Each number is 50 + 10 x the weight over its row's rms, rounded and kept within 0 to 99. Layers, rows and columns count from 0. The size before them is the row's rms in percent of the matrix's.

# down: layer 5 MLP down (transposed), 1536x768, rms 0.0403, rows 700-723, columns 288-383
# gate: layer 5 MLP gate, 1536x768, rms 0.046, rows 701-724, columns 288-383
# up: layer 5 MLP up, 1536x768, rms 0.0484, rows 701-724, columns 288-383
down700 096:25 52 50 49 55 47 48 62 47 57 42 50 59 64 55 33 46 55 42 50 37 60 45 39 45 39 52 51 54 70 67 43 44 66 37 51 49 58 63 57 29 51 54 38 67 45 61 44 45 49 61 52 55 48 28 37 47 56 55 46 45 50 40 50 54 54 58 46 53 57 56 43 58 43 58 45 47 56 50 60 46 72 52 36 46 45 55 52 43 44 45 51 53 45 41 40
gate701 103:60 48 59 40 51 53 38 70 43 51 46 56 60 58 53 52 57 45 49 61 63 51 49 51 45 54 43 62 66 47 52 50 54 42 59 56 52 65 41 45 52 59 67 58 37 38 56 57 59 62 46 44 58 43 62 35 60 35 47 55 68 54 59 39 47 62 48 43 44 59 38 68 57 52 50 75 52 41 53 38 59 54 48 53 49 51 57 68 53 30 48 70 48 48 73 40
up701 100:37 61 41 45 51 36 50 52 48 37 67 49 61 44 51 52 44 62 41 54 44 47 47 39 61 45 46 31 66 55 37 40 51 60 52 41 34 59 32 36 46 40 40 58 57 70 39 37 54 58 48 62 62 54 30 52 52 36 61 40 54 51 48 54 63 83 43 52 51 39 53 48 45 38 46 44 64 44 33 42 39 55 48 41 44 55 63 41 61 43 56 46 38 51 38 42
down701 101:72 36 48 63 66 60 47 50 39 40 47 47 49 52 51 70 46 57 60 61 59 55 61 47 52 51 53 51 39 41 44 43 43 41 57 55 45 61 53 59 50 59 63 44 50 55 38 54 53 69 51 61 46 64 52 40 47 46 42 67 36 50 46 37 61 45 59 49 40 43 52 55 46 54 62 41 47 45 41 43 47 53 49 35 50 52 73 55 54 39 57 43 51 35 48 55
gate702 099:57 52 66 46 41 50 58 52 54 43 52 64 62 51 65 51 50 42 58 65 58 65 47 53 36 33 48 68 46 68 56 23 62 61 51 35 54 59 46 53 50 51 54 62 59 44 52 66 59 51 66 49 32 27 60 41 62 61 54 35 41 39 54 42 45 54 36 43 48 33 40 65 67 52 54 60 37 64 43 68 46 52 55 52 54 61 45 52 50 45 51 50 50 49 42 48
up702 103:43 60 53 53 57 64 61 45 55 55 59 60 51 54 38 65 60 52 53 45 50 40 46 45 34 49 39 62 61 49 42 47 42 45 52 43 47 46 44 60 57 52 54 64 44 50 55 56 60 45 72 56 54 52 38 50 68 55 68 32 45 46 33 32 50 43 33 40 43 55 41 52 58 53 50 40 44 40 50 58 55 40 50 38 56 35 30 51 33 30 31 59 54 60 60 48
down702 102:42 48 48 36 57 51 76 68 44 36 43 59 56 64 62 62 52 49 65 46 48 61 37 65 64 47 46 32 58 60 64 41 44 49 56 66 47 50 42 47 59 46 56 58 47 56 55 38 53 58 65 28 53 64 64 45 43 27 39 40 57 53 41 52 46 53 56 57 53 39 45 48 40 42 55 47 40 53 57 48 10 52 46 52 39 49 51 52 52 52 27 41 57 44 44 46
gate703 104:54 41 26 43 27 63 41 51 46 41 48 41 35 60 62 65 60 51 43 47 54 41 45 43 68 34 53 52 40 43 60 56 52 34 33 57 40 38 55 53 58 51 45 49 36 42 65 57 54 49 30 64 64 46 63 49 55 60 46 49 55 51 49 39 36 47 48 52 51 46 57 42 36 42 44 50 39 47 51 60 39 43 47 52 25 41 50 55 46 33 63 57 40 40 43 61
up703 104:36 58 48 50 64 49 42 38 56 37 64 53 37 51 50 40 56 69 38 55 48 51 62 59 28 54 58 41 46 46 41 53 50 39 31 45 59 42 51 48 67 58 54 69 58 47 55 37 41 41 73 34 39 41 29 61 61 57 62 72 71 46 52 55 60 40 47 55 69 58 55 50 46 59 51 52 71 47 58 80 68 69 49 49 59 50 50 41 57 37 45 50 57 48 70 36
down703 100:51 51 42 51 60 55 46 51 27 47 54 59 61 56 55 51 58 46 48 39 47 52 45 51 42 67 56 29 34 57 57 52 58 55 49 43 38 52 45 32 49 59 47 57 42 44 53 48 59 49 59 40 33 51 50 54 31 55 45 55 49 59 61 56 50 59 44 51 51 34 42 46 55 49 54 43 73 43 31 74 36 44 58 58 51 47 33 60 51 61 41 43 51 60 55 43
gate704 101:50 56 52 65 50 58 42 54 29 37 33 45 43 48 51 77 37 61 45 52 60 55 48 50 53 68 52 51 42 42 49 41 64 54 65 69 61 57 68 52 60 60 39 46 39 57 33 62 55 46 51 51 59 40 55 46 46 60 59 37 60 46 54 67 40 43 66 68 35 51 29 48 53 56 51 51 41 40 56 61 63 56 47 31 27 42 22 45 37 48 59 70 61 45 60 52
up704 101:48 56 47 46 43 49 58 74 50 55 53 70 37 49 60 37 44 49 52 50 66 70 35 67 54 51 48 39 34 46 47 55 37 57 46 55 39 42 63 45 48 60 43 54 61 65 40 63 54 49 50 36 40 32 55 59 40 45 54 58 55 48 58 41 57 51 47 62 44 64 52 38 33 34 69 47 39 58 45 58 56 60 49 51 33 61 54 45 37 65 70 61 46 51 43 65
down704 102:41 55 40 37 60 45 60 64 70 38 47 37 44 40 53 72 52 47 51 57 37 41 43 54 52 47 51 52 78 44 37 59 60 44 37 59 44 35 46 40 55 34 39 52 37 45 39 47 75 44 45 40 55 46 44 31 56 54 58 45 58 41 24 43 34 47 57 37 50 52 47 65 46 62 47 45 55 57 61 51 57 71 57 58 57 71 31 60 59 57 54 41 45 41 64 59
gate705 102:54 45 66 44 33 57 74 55 33 50 44 57 40 62 51 44 28 52 48 48 56 43 42 61 67 70 45 41 58 55 60 58 51 37 57 32 60 33 50 51 32 56 47 53 45 36 56 60 57 42 45 52 38 46 58 50 57 62 54 51 61 43 56 43 50 43 47 78 40 64 44 35 44 59 43 54 66 40 44 55 67 49 52 48 58 46 61 54 45 43 16 45 56 55 63 40
up705 106:67 45 70 59 39 48 59 38 55 52 58 45 37 69 56 40 61 47 38 56 48 41 39 50 60 58 25 51 63 43 37 60 44 51 42 56 48 50 56 43 57 38 45 34 39 38 49 54 58 51 45 63 55 49 43 70 61 54 49 37 49 32 45 41 49 53 44 58 46 62 58 49 57 31 53 37 56 61 72 52 41 36 54 47 44 26 48 42 49 62 41 48 51 64 39 48
down705 103:52 42 49 56 45 45 62 64 53 48 49 48 49 41 50 53 57 33 33 45 43 36 41 48 46 45 46 58 78 50 43 42 46 52 61 48 77 45 60 52 42 57 42 47 56 35 32 69 33 45 59 56 39 35 39 50 46 59 54 59 42 47 47 49 62 55 40 41 67 64 45 51 60 53 61 43 36 53 44 63 48 40 46 54 44 45 43 44 49 45 64 55 50 49 48 40
gate706 108:48 44 41 42 35 65 61 64 58 42 52 54 60 59 59 45 61 54 64 48 50 38 58 54 46 55 53 66 16 53 59 53 41 38 63 31 73 33 63 57 50 54 53 57 48 39 42 56 62 40 51 59 60 61 57 42 57 64 44 41 36 58 41 57 40 51 48 39 53 33 32 44 59 42 58 74 43 45 59 51 65 55 57 35 54 49 49 50 40 60 44 56 46 51 35 40
up706 104:29 55 63 36 64 44 35 65 60 47 43 40 59 48 48 48 54 66 40 49 52 62 42 57 50 47 47 43 71 50 35 42 46 42 52 54 59 51 56 47 52 62 57 54 55 46 57 56 43 44 44 38 44 43 52 43 71 46 44 34 47 54 58 48 56 47 43 49 46 68 35 61 50 53 49 43 41 27 57 29 51 59 68 63 49 54 46 43 29 46 74 49 62 66 60 44
down706 105:57 39 39 47 63 55 47 22 61 44 35 49 48 67 41 54 65 49 49 51 53 38 57 50 37 43 49 46 62 46 62 68 48 42 48 61 48 42 48 50 48 35 57 39 31 38 66 60 44 60 58 47 55 42 47 48 61 61 72 45 27 47 58 42 48 60 56 69 64 65 65 39 54 61 48 52 47 38 50 57 39 54 48 38 65 51 29 50 54 53 47 54 61 54 55 49
gate707 094:61 40 56 45 49 46 60 64 59 45 49 43 66 30 76 63 57 58 52 49 49 41 48 46 39 52 41 51 48 57 59 56 53 63 49 33 56 41 51 53 53 42 62 46 68 52 43 68 53 31 54 44 53 54 65 55 39 39 62 53 61 58 49 40 48 43 38 53 58 49 40 35 44 63 58 57 65 50 49 51 53 42 58 65 42 54 33 65 60 52 60 53 49 38 50 54
up707 094:55 28 55 54 33 30 51 56 60 26 50 51 56 52 61 56 62 52 28 59 42 51 51 54 48 49 43 71 24 40 57 53 41 56 51 53 47 53 46 43 49 45 50 54 44 27 58 68 56 51 42 43 70 48 62 72 43 49 50 42 41 53 51 47 32 52 62 55 36 63 42 39 31 68 47 56 58 54 37 42 42 43 52 70 59 63 42 51 49 65 45 51 61 56 41 36
down707 095:41 78 53 42 45 57 52 60 45 59 51 49 42 36 44 35 37 41 47 40 61 30 54 44 40 56 41 52 46 52 63 33 44 58 55 57 64 42 57 46 41 42 59 39 63 61 47 45 71 48 37 47 39 48 53 34 59 40 40 44 45 38 55 43 39 49 45 42 44 48 53 52 70 36 41 59 68 65 40 59 53 46 52 43 42 60 34 60 50 49 61 49 42 50 45 55
gate708 100:63 43 55 29 39 28 54 46 38 36 63 65 52 48 62 54 60 39 40 45 48 39 35 52 49 49 41 56 69 62 60 48 55 52 62 36 56 50 45 41 40 58 69 57 40 53 48 49 59 56 64 42 47 44 42 45 52 41 40 37 48 61 40 37 41 48 40 50 51 62 40 36 50 60 51 53 59 60 45 46 44 37 37 26 29 43 58 48 41 35 60 54 73 46 41 57
up708 101:59 52 47 64 51 41 35 40 46 53 53 56 60 51 52 53 39 50 36 51 55 31 73 66 49 50 70 51 46 34 30 50 37 53 42 54 38 53 50 47 59 39 34 44 54 34 59 58 44 71 50 54 45 52 45 54 43 66 34 49 63 71 56 61 39 42 61 71 40 55 33 54 26 53 61 34 42 46 47 62 54 58 58 55 59 71 42 42 57 62 63 30 36 53 54 47
down708 102:60 59 27 60 38 56 39 74 42 62 37 42 52 54 46 60 33 57 53 53 53 59 51 34 47 65 43 44 52 33 59 44 51 37 59 55 52 47 61 55 48 45 58 61 44 57 53 51 57 49 66 48 41 58 47 53 44 53 37 51 70 61 46 52 72 48 50 43 44 46 41 52 51 41 59 49 39 45 48 52 59 48 50 43 53 42 61 55 45 43 35 48 62 49 49 51
gate709 101:31 39 69 29 52 43 42 49 49 48 58 39 44 58 45 54 61 38 35 53 59 40 60 40 56 45 59 62 45 62 53 49 56 43 40 63 40 61 48 51 60 57 55 38 48 38 51 47 42 40 55 60 44 32 55 52 54 44 53 44 60 49 42 47 41 60 58 42 55 45 46 58 62 51 38 46 45 31 48 39 60 70 40 52 45 46 43 59 36 45 30 48 58 62 55 48
up709 101:56 61 54 43 48 65 34 65 62 37 48 43 71 50 52 55 44 52 47 53 57 34 54 50 68 45 60 62 59 52 54 53 37 51 31 48 38 35 54 45 48 52 49 58 46 58 33 45 49 35 54 51 46 53 49 54 49 42 58 54 60 52 47 58 48 39 57 55 48 37 69 26 39 45 47 63 69 61 34 48 56 39 56 48 45 62 23 49 48 61 65 46 44 46 64 35
down709 101:60 65 45 44 57 57 42 32 61 35 48 38 45 53 51 57 45 61 39 57 39 30 47 50 39 41 59 48 62 51 60 46 59 48 53 40 53 35 54 40 61 32 58 69 39 61 51 57 56 46 56 58 50 63 32 54 48 57 60 53 51 48 68 78 43 43 46 51 45 36 46 51 46 73 58 45 42 59 64 50 48 68 49 50 46 62 47 41 32 49 51 42 55 52 54 37
gate710 101:45 39 64 40 55 35 55 53 54 52 62 61 45 49 47 52 42 31 59 43 54 43 37 47 43 32 73 35 46 53 48 70 51 56 48 57 45 50 42 56 35 53 30 63 63 39 48 53 54 45 58 38 47 53 34 39 44 59 35 29 42 49 43 43 41 44 55 50 66 52 56 60 52 56 31 54 41 47 65 46 61 51 35 65 53 54 36 72 54 36 61 34 46 50 37 62
up710 093:57 62 59 70 56 35 56 42 33 30 36 23 38 54 53 36 51 50 59 42 23 50 59 60 56 39 48 61 55 42 64 48 61 44 48 54 41 43 45 63 59 59 37 39 61 50 27 49 54 40 61 45 48 46 36 44 39 59 40 30 47 56 35 44 50 60 56 38 60 37 48 49 50 34 69 56 41 39 58 66 66 40 57 56 47 41 40 47 54 71 56 62 55 47 53 48
down710 109:50 60 51 50 54 60 51 50 52 51 57 35 46 51 49 53 47 58 49 46 47 57 46 47 43 50 51 46 55 56 42 50 44 39 41 54 48 55 37 46 49 49 52 78 54 45 55 49 51 54 52 39 52 53 55 55 51 39 44 51 52 43 49 52 46 48 48 53 53 51 51 52 46 65 48 42 53 52 46 49 47 55 33 63 49 52 51 51 38 55 40 50 45 45 47 54
gate711 099:63 33 51 52 67 70 52 40 65 41 38 54 45 35 50 51 40 43 33 45 57 58 51 47 51 44 40 62 60 55 47 45 49 35 44 44 59 55 49 48 52 46 55 34 52 54 42 63 63 56 41 34 50 57 45 75 33 40 49 62 48 49 53 50 50 74 55 44 38 52 34 56 46 49 63 49 48 48 47 59 60 52 29 51 39 33 40 66 38 40 61 42 70 32 63 34
up711 098:40 57 49 54 39 24 52 57 43 55 62 50 46 61 44 41 45 53 42 54 60 39 35 33 50 48 35 39 49 43 46 62 36 35 42 56 43 44 53 65 50 54 40 54 68 29 48 49 56 37 49 45 39 62 55 21 54 45 28 46 68 39 48 62 64 46 39 45 56 70 44 37 66 38 33 49 64 52 62 43 58 57 45 61 55 47 59 44 52 62 50 48 42 51 46 68
down711 101:54 41 29 37 44 34 53 34 47 44 42 46 57 40 50 58 59 37 57 55 45 54 49 47 26 39 59 45 54 45 70 63 37 43 49 44 42 59 45 49 62 56 56 38 61 53 45 48 46 37 60 65 57 35 44 48 64 63 41 49 57 39 55 55 47 55 28 61 49 57 48 46 48 53 61 60 39 64 65 39 44 66 51 53 75 45 51 52 33 54 52 41 43 49 51 71
gate712 103:52 57 33 35 58 44 44 60 47 36 58 62 40 34 62 54 50 53 35 65 47 28 49 57 45 45 54 70 55 57 64 49 47 42 40 49 30 41 33 68 60 48 41 37 47 58 61 48 43 49 56 38 44 51 51 67 52 54 56 44 56 50 57 53 41 43 56 52 33 44 41 41 76 38 62 66 59 50 43 61 45 50 48 53 53 53 53 42 40 65 41 45 56 46 52 52
up712 105:47 41 51 40 57 59 46 63 56 50 41 43 50 54 54 47 48 60 56 47 37 39 44 42 40 51 70 53 48 36 64 41 53 54 41 51 52 39 40 62 42 37 49 41 75 31 44 56 46 56 61 43 39 67 49 40 44 57 49 38 43 62 54 55 49 55 40 68 53 49 56 59 70 38 51 54 51 67 57 58 47 38 47 48 63 60 50 55 37 68 30 54 59 52 41 45
down712 105:60 51 53 49 47 64 34 38 49 45 65 44 44 54 47 51 59 55 66 52 43 50 61 55 49 48 57 23 41 49 41 42 58 48 33 63 37 64 42 44 47 50 35 32 68 37 57 47 28 60 43 57 66 54 57 53 49 47 56 45 53 48 33 60 36 53 40 34 53 69 60 61 52 45 50 42 53 33 69 44 45 48 48 74 54 53 57 48 57 43 43 49 61 47 61 42
gate713 093:64 20 32 48 49 60 46 82 50 50 43 61 45 51 48 55 60 41 38 54 60 44 37 29 55 59 42 38 38 60 47 73 69 43 39 29 59 61 36 52 47 53 32 43 38 54 65 45 52 70 36 47 51 48 62 49 42 57 35 51 35 55 42 57 22 72 39 38 68 52 47 45 44 47 44 50 48 36 34 53 35 47 42 57 47 42 37 61 44 41 47 44 42 58 49 55
up713 095:66 39 49 38 28 51 53 48 44 59 46 57 49 40 63 49 71 48 51 63 57 41 60 55 59 61 43 57 51 49 46 51 42 44 44 41 42 49 49 50 27 57 58 54 42 61 50 36 58 70 30 52 51 61 68 56 39 48 64 54 48 60 57 52 24 56 42 57 45 58 54 48 47 59 45 50 59 46 33 60 42 57 42 73 54 46 44 44 40 60 45 57 50 38 52 37
down713 100:27 58 64 39 56 48 49 50 60 55 45 30 56 53 55 44 45 51 54 50 24 33 45 45 51 54 57 50 67 48 58 56 36 59 54 57 53 59 63 42 67 59 52 55 54 33 44 62 64 50 59 50 66 60 52 43 59 30 49 56 48 43 58 23 46 42 57 49 54 50 39 43 66 57 58 66 30 56 62 56 65 55 58 43 36 50 46 46 49 35 54 54 61 37 41 55
gate714 094:42 53 46 30 68 36 36 56 50 41 61 77 59 51 53 45 55 47 35 50 82 46 43 39 40 63 61 43 55 76 52 37 34 48 46 42 46 50 47 54 37 51 65 47 63 54 68 39 50 40 50 38 33 54 47 60 53 40 63 51 50 54 51 63 41 71 36 57 48 68 60 38 49 75 44 47 54 58 48 57 52 56 37 49 63 43 60 62 50 70 47 27 48 62 56 42
up714 089:43 61 46 46 52 55 36 55 60 51 51 64 70 37 70 36 48 59 30 67 59 43 34 36 32 48 69 45 52 61 62 47 56 68 58 42 54 33 35 50 37 72 55 57 51 38 59 57 52 52 50 32 51 52 34 55 40 44 39 47 51 57 46 46 32 27 44 73 46 64 44 57 44 55 43 45 34 32 39 33 57 54 39 56 52 50 51 50 55 39 45 39 41 58 61 50
down714 097:49 45 62 56 54 53 50 54 35 49 33 68 52 51 51 57 50 50 48 53 55 50 64 55 49 42 39 53 46 42 51 47 54 55 67 59 55 52 65 44 50 53 54 37 46 58 49 48 49 56 47 61 41 52 45 48 54 55 51 50 40 61 45 49 48 53 54 46 49 51 53 42 52 25 45 53 57 43 53 51 53 47 71 40 46 51 50 50 47 48 65 57 62 46 46 53
gate715 100:52 47 47 36 59 55 49 57 41 36 56 37 68 38 51 40 48 37 51 27 56 37 65 44 65 45 55 50 56 64 50 33 60 78 33 60 45 51 53 58 63 61 49 41 60 69 33 57 48 47 59 47 33 49 57 51 39 29 35 51 49 43 60 63 25 42 39 48 42 49 49 63 36 43 34 41 31 42 65 62 41 45 57 46 64 49 59 69 58 48 53 52 40 40 37 88
up715 109:44 54 44 57 48 56 49 49 57 65 36 51 54 39 51 80 42 32 62 54 48 60 38 55 43 55 36 58 31 42 52 83 56 57 44 37 60 43 55 53 64 35 46 37 38 39 50 58 50 48 60 39 61 36 44 48 58 50 53 41 52 45 46 53 53 68 70 58 67 51 53 61 42 47 58 48 57 45 50 46 58 63 67 47 54 56 47 47 68 68 39 44 39 43 66 29
down715 100:63 56 64 50 48 45 48 56 58 51 56 38 46 64 55 45 48 35 42 55 37 57 52 70 43 61 46 63 65 53 50 69 40 56 57 42 50 56 50 54 47 55 44 28 76 69 45 49 49 56 69 66 38 44 51 68 45 67 59 48 41 56 44 55 49 53 46 66 66 68 38 48 46 61 62 38 50 56 39 48 49 45 29 42 55 67 59 47 47 53 47 64 39 49 52 58
gate716 102:46 49 47 61 51 44 52 67 48 47 53 63 41 47 61 69 49 39 50 51 65 46 57 38 69 37 36 39 52 52 51 43 55 65 50 39 51 45 39 56 36 55 46 56 48 32 63 52 61 51 67 55 49 36 52 35 56 58 53 60 42 49 39 52 52 46 59 48 41 43 49 58 62 38 76 58 51 50 54 55 43 57 55 50 48 83 59 53 60 46 46 52 58 39 57 31
up716 103:78 40 53 61 44 55 53 35 35 54 47 49 51 51 33 52 48 36 34 53 60 65 48 47 58 52 61 48 36 61 46 52 65 55 57 48 49 42 53 69 39 50 48 45 59 37 49 58 54 56 53 53 50 31 46 58 60 56 56 36 44 61 44 65 49 51 39 46 49 40 54 40 40 56 57 47 61 42 48 67 31 46 43 76 42 54 52 52 40 56 50 51 61 46 42 41
down716 104:38 43 49 35 52 42 52 41 52 54 59 41 44 49 56 56 51 40 58 39 47 49 64 61 63 37 51 48 45 58 49 48 59 50 38 68 49 55 46 41 49 45 51 64 31 57 56 54 49 68 32 67 50 38 48 57 53 57 35 36 50 42 47 56 65 61 52 51 57 53 40 56 61 57 37 50 59 41 38 41 58 42 72 53 47 36 25 50 48 33 67 56 30 55 39 47
gate717 106:53 55 44 53 40 60 76 51 52 39 37 50 63 50 63 52 47 31 55 48 61 23 33 42 51 63 31 56 47 59 46 54 46 50 44 43 45 59 25 65 51 55 58 62 39 34 39 48 45 55 51 49 54 60 33 52 42 61 56 49 60 57 59 51 45 56 36 59 50 59 48 45 58 69 49 60 57 42 50 52 53 42 49 42 35 54 44 55 46 57 54 43 41 41 49 62
up717 108:62 49 53 54 57 39 49 49 57 58 63 49 51 43 61 34 53 49 40 65 55 59 45 46 47 55 65 45 58 37 60 44 51 28 54 41 44 67 63 35 62 56 42 49 43 53 58 55 60 34 50 58 55 38 41 49 31 69 46 48 62 34 59 58 49 52 60 48 43 45 41 19 39 42 66 54 64 78 65 68 29 61 49 60 40 32 33 51 51 44 42 61 55 50 40 49
down717 108:57 49 50 58 27 49 59 43 61 61 56 51 56 40 56 52 57 57 33 45 61 41 46 45 44 56 56 46 58 39 41 57 38 49 55 34 36 59 49 44 37 25 45 61 45 51 57 56 55 61 45 41 57 37 42 54 45 54 65 39 50 69 47 49 55 67 47 44 48 62 39 60 57 67 47 55 39 34 52 57 44 54 55 39 58 32 28 57 46 45 59 39 42 33 51 50
gate718 104:62 46 56 36 49 60 42 60 53 37 47 45 57 46 31 51 45 53 37 47 54 61 51 58 70 53 56 47 57 44 45 49 55 42 51 46 37 43 41 59 42 67 53 44 50 38 58 56 48 62 28 64 40 79 50 61 56 31 55 49 67 42 68 59 55 63 50 47 50 49 61 60 38 38 56 36 58 39 38 54 67 57 46 55 57 43 60 40 39 47 45 39 73 33 62 46
up718 099:51 51 43 64 56 30 62 47 62 69 65 60 54 30 51 39 57 52 52 56 49 50 46 57 47 43 56 43 51 54 45 36 54 43 52 53 48 64 37 32 34 26 40 48 61 46 39 49 48 54 40 50 49 64 54 38 45 38 36 56 54 54 44 32 51 53 36 39 74 54 52 66 52 51 50 43 46 51 60 42 59 62 45 29 43 69 36 26 56 38 46 58 44 43 24 60
down718 104:49 62 47 41 39 51 47 77 42 55 39 55 52 63 53 63 47 57 53 54 54 50 45 49 43 56 56 42 30 41 49 60 46 47 53 35 52 51 48 40 49 44 36 40 54 44 51 89 39 65 41 52 41 45 53 42 34 31 48 67 44 62 45 60 61 48 44 41 43 56 50 52 36 57 27 38 55 26 40 51 57 33 48 48 47 41 50 51 39 51 53 48 62 44 55 57
gate719 098:42 38 53 39 54 72 71 44 50 43 58 50 52 43 65 63 44 53 45 45 61 37 64 52 66 51 67 68 37 80 48 44 43 56 51 59 50 56 60 44 40 51 36 73 38 53 30 45 60 45 51 59 39 51 60 46 50 49 48 41 57 36 50 38 41 58 53 58 44 44 46 45 53 54 76 54 54 57 54 51 32 66 47 65 53 58 42 62 36 52 73 37 64 55 41 46
up719 099:54 53 68 48 52 74 49 29 58 54 59 55 54 50 49 77 36 75 59 46 51 46 49 46 52 63 48 36 51 67 54 60 41 56 54 67 49 31 60 48 41 46 49 52 61 41 56 40 23 40 56 61 54 54 47 49 54 53 44 45 53 56 44 49 49 51 63 48 46 48 52 41 46 46 43 38 71 57 60 62 41 55 65 81 65 53 38 43 47 59 58 47 50 63 44 61
down719 104:53 45 55 48 50 50 58 47 81 54 34 53 49 36 62 55 54 55 50 47 28 49 43 46 51 65 58 36 44 55 30 54 45 32 64 51 32 38 46 51 50 52 65 43 51 48 39 46 37 52 48 52 42 38 48 59 28 51 31 61 52 49 51 69 56 48 49 37 52 52 69 41 38 46 57 41 45 36 47 45 48 44 72 54 53 60 62 51 50 59 41 73 55 60 47 59
gate720 098:62 70 35 45 46 64 48 51 55 55 39 70 61 65 51 51 42 46 46 35 56 63 49 55 49 58 51 53 38 52 59 63 58 59 49 39 50 38 49 57 59 60 54 54 37 30 38 49 42 47 46 57 44 35 59 40 54 36 69 45 50 61 64 48 43 67 49 57 46 32 52 46 48 37 53 58 52 32 41 51 33 59 49 52 37 46 52 60 42 57 19 45 49 51 46 45
up720 096:44 65 43 74 66 34 47 44 44 43 50 50 52 43 59 53 53 50 55 46 56 39 60 42 46 62 54 51 64 38 57 40 68 50 25 39 59 61 53 54 69 38 43 45 38 47 38 53 41 54 48 42 56 41 57 46 66 44 52 62 40 53 52 58 55 73 59 42 61 31 38 66 58 35 48 46 39 42 55 57 48 45 55 49 47 53 38 37 55 45 47 66 41 40 49 38
down720 100:58 44 62 56 34 62 46 47 51 42 38 40 61 55 56 57 48 60 40 69 48 43 56 40 47 46 71 49 49 42 56 40 40 60 55 68 60 58 59 46 47 44 56 38 44 40 45 49 47 39 65 56 49 56 49 62 50 59 53 63 57 64 50 39 59 36 41 30 45 57 47 55 36 38 61 49 59 55 48 64 29 55 54 64 60 55 45 37 58 67 63 51 56 52 60 59
gate721 101:55 38 57 52 35 51 52 59 61 33 46 52 57 42 56 64 41 33 60 56 55 50 51 42 51 64 54 46 44 67 56 50 66 46 48 57 50 60 39 27 44 50 46 52 50 45 57 47 49 43 37 42 65 35 39 57 60 45 74 41 48 42 64 47 40 36 54 55 43 49 32 49 43 30 50 48 55 31 43 51 52 58 50 45 52 63 56 72 31 34 44 43 41 60 49 59
up721 116:58 43 44 33 52 40 43 55 47 52 61 63 42 44 43 49 65 72 37 60 49 48 53 49 40 41 42 58 50 47 39 65 38 68 55 51 38 56 69 59 45 65 54 52 47 59 51 52 52 58 48 49 47 56 65 44 41 64 43 53 44 56 41 47 26 50 51 51 43 61 62 48 42 62 42 59 44 58 59 55 48 46 57 56 42 54 57 37 53 51 57 40 47 39 48 57
down721 105:52 42 53 51 57 51 61 48 47 45 48 52 36 71 43 37 56 53 40 48 53 65 61 50 38 49 52 50 62 44 34 46 18 38 62 55 36 37 59 46 38 42 49 36 53 52 58 68 62 49 47 49 56 40 77 48 50 53 33 52 38 52 47 71 75 61 49 62 50 53 44 39 31 77 38 46 27 55 53 44 36 46 55 62 55 45 44 53 69 45 56 45 59 36 57 46
gate722 100:67 37 71 67 53 63 51 61 59 59 58 47 55 46 49 58 54 41 50 57 44 18 58 47 55 36 68 60 56 62 44 27 50 47 41 59 51 56 64 36 50 29 47 51 39 55 43 64 47 40 27 45 54 67 78 45 51 53 59 67 61 49 41 47 35 33 59 38 47 44 41 51 55 52 55 54 51 54 37 58 43 44 44 47 42 54 54 54 39 43 54 61 48 36 55 51
up722 101:48 60 50 57 69 69 45 47 75 57 52 59 62 48 59 46 47 52 30 60 50 48 65 46 47 37 19 49 38 57 45 51 52 41 52 40 47 40 39 45 38 36 49 47 48 47 70 54 56 42 51 38 45 56 33 62 42 46 53 63 39 40 48 63 65 40 41 50 38 50 51 49 57 59 48 51 41 43 55 51 55 39 38 57 45 59 61 51 60 35 42 54 61 50 57 57
down722 100:56 60 52 67 51 48 56 42 44 65 54 64 69 56 59 65 50 45 30 65 57 61 47 59 40 64 49 40 49 54 34 59 41 50 66 49 60 38 59 50 50 49 46 41 39 40 36 65 57 52 46 51 32 49 46 40 42 46 38 57 30 39 65 56 54 52 42 50 68 40 47 63 36 40 82 42 48 42 52 42 42 48 47 42 58 68 49 48 56 61 61 44 52 44 51 50
gate723 101:62 57 57 46 24 39 50 47 65 61 52 57 46 54 49 64 59 45 76 34 48 28 68 57 60 73 42 60 63 72 39 50 72 65 53 48 49 68 47 46 45 27 47 61 42 61 56 48 67 33 41 63 64 59 62 68 64 55 39 58 60 43 62 44 27 46 22 51 40 54 37 38 60 39 47 44 52 59 53 52 42 41 57 61 46 52 44 58 51 36 47 48 50 49 41 55
up723 102:63 43 53 50 38 41 63 55 60 57 40 61 45 42 54 55 49 43 53 50 53 21 52 67 51 57 49 62 46 43 55 44 43 41 41 43 51 52 38 35 42 46 56 49 61 49 54 56 53 57 32 70 61 44 57 46 37 49 38 30 62 53 61 58 38 56 57 49 51 59 52 58 44 64 46 48 53 74 50 34 40 69 45 41 41 46 42 59 40 59 56 35 50 49 44 64
down723 101:55 64 66 61 47 50 63 46 58 51 42 65 63 53 43 46 51 57 73 64 69 65 44 53 46 55 45 53 49 57 55 49 49 54 60 29 38 44 38 39 47 49 31 44 63 50 29 60 35 45 25 31 41 57 56 50 55 50 47 50 55 47 39 33 53 38 52 67 37 55 55 34 67 46 52 54 49 45 58 54 44 44 65 29 53 49 37 48 67 50 43 54 61 45 52 40
gate724 102:62 36 49 46 39 48 56 52 63 51 59 53 60 57 52 50 51 67 51 54 47 37 49 52 56 56 46 42 42 66 44 44 56 40 48 52 45 38 29 44 46 56 57 57 38 44 64 56 57 52 47 46 48 66 57 49 54 51 32 45 51 46 69 39 44 43 55 35 40 53 53 52 52 40 53 57 51 45 50 45 52 46 46 64 35 38 35 63 64 44 52 46 59 46 39 76
up724 102:32 37 55 64 37 35 39 59 46 54 51 43 51 50 44 33 62 60 41 53 57 54 58 33 42 40 71 67 49 50 46 42 53 71 50 41 66 57 33 55 33 52 37 48 41 53 38 35 61 63 47 53 24 52 33 38 35 42 35 40 52 50 45 53 55 63 59 51 62 70 54 51 53 58 59 46 63 39 55 47 59 52 47 57 56 51 54 42 45 62 60 56 48 48 61 38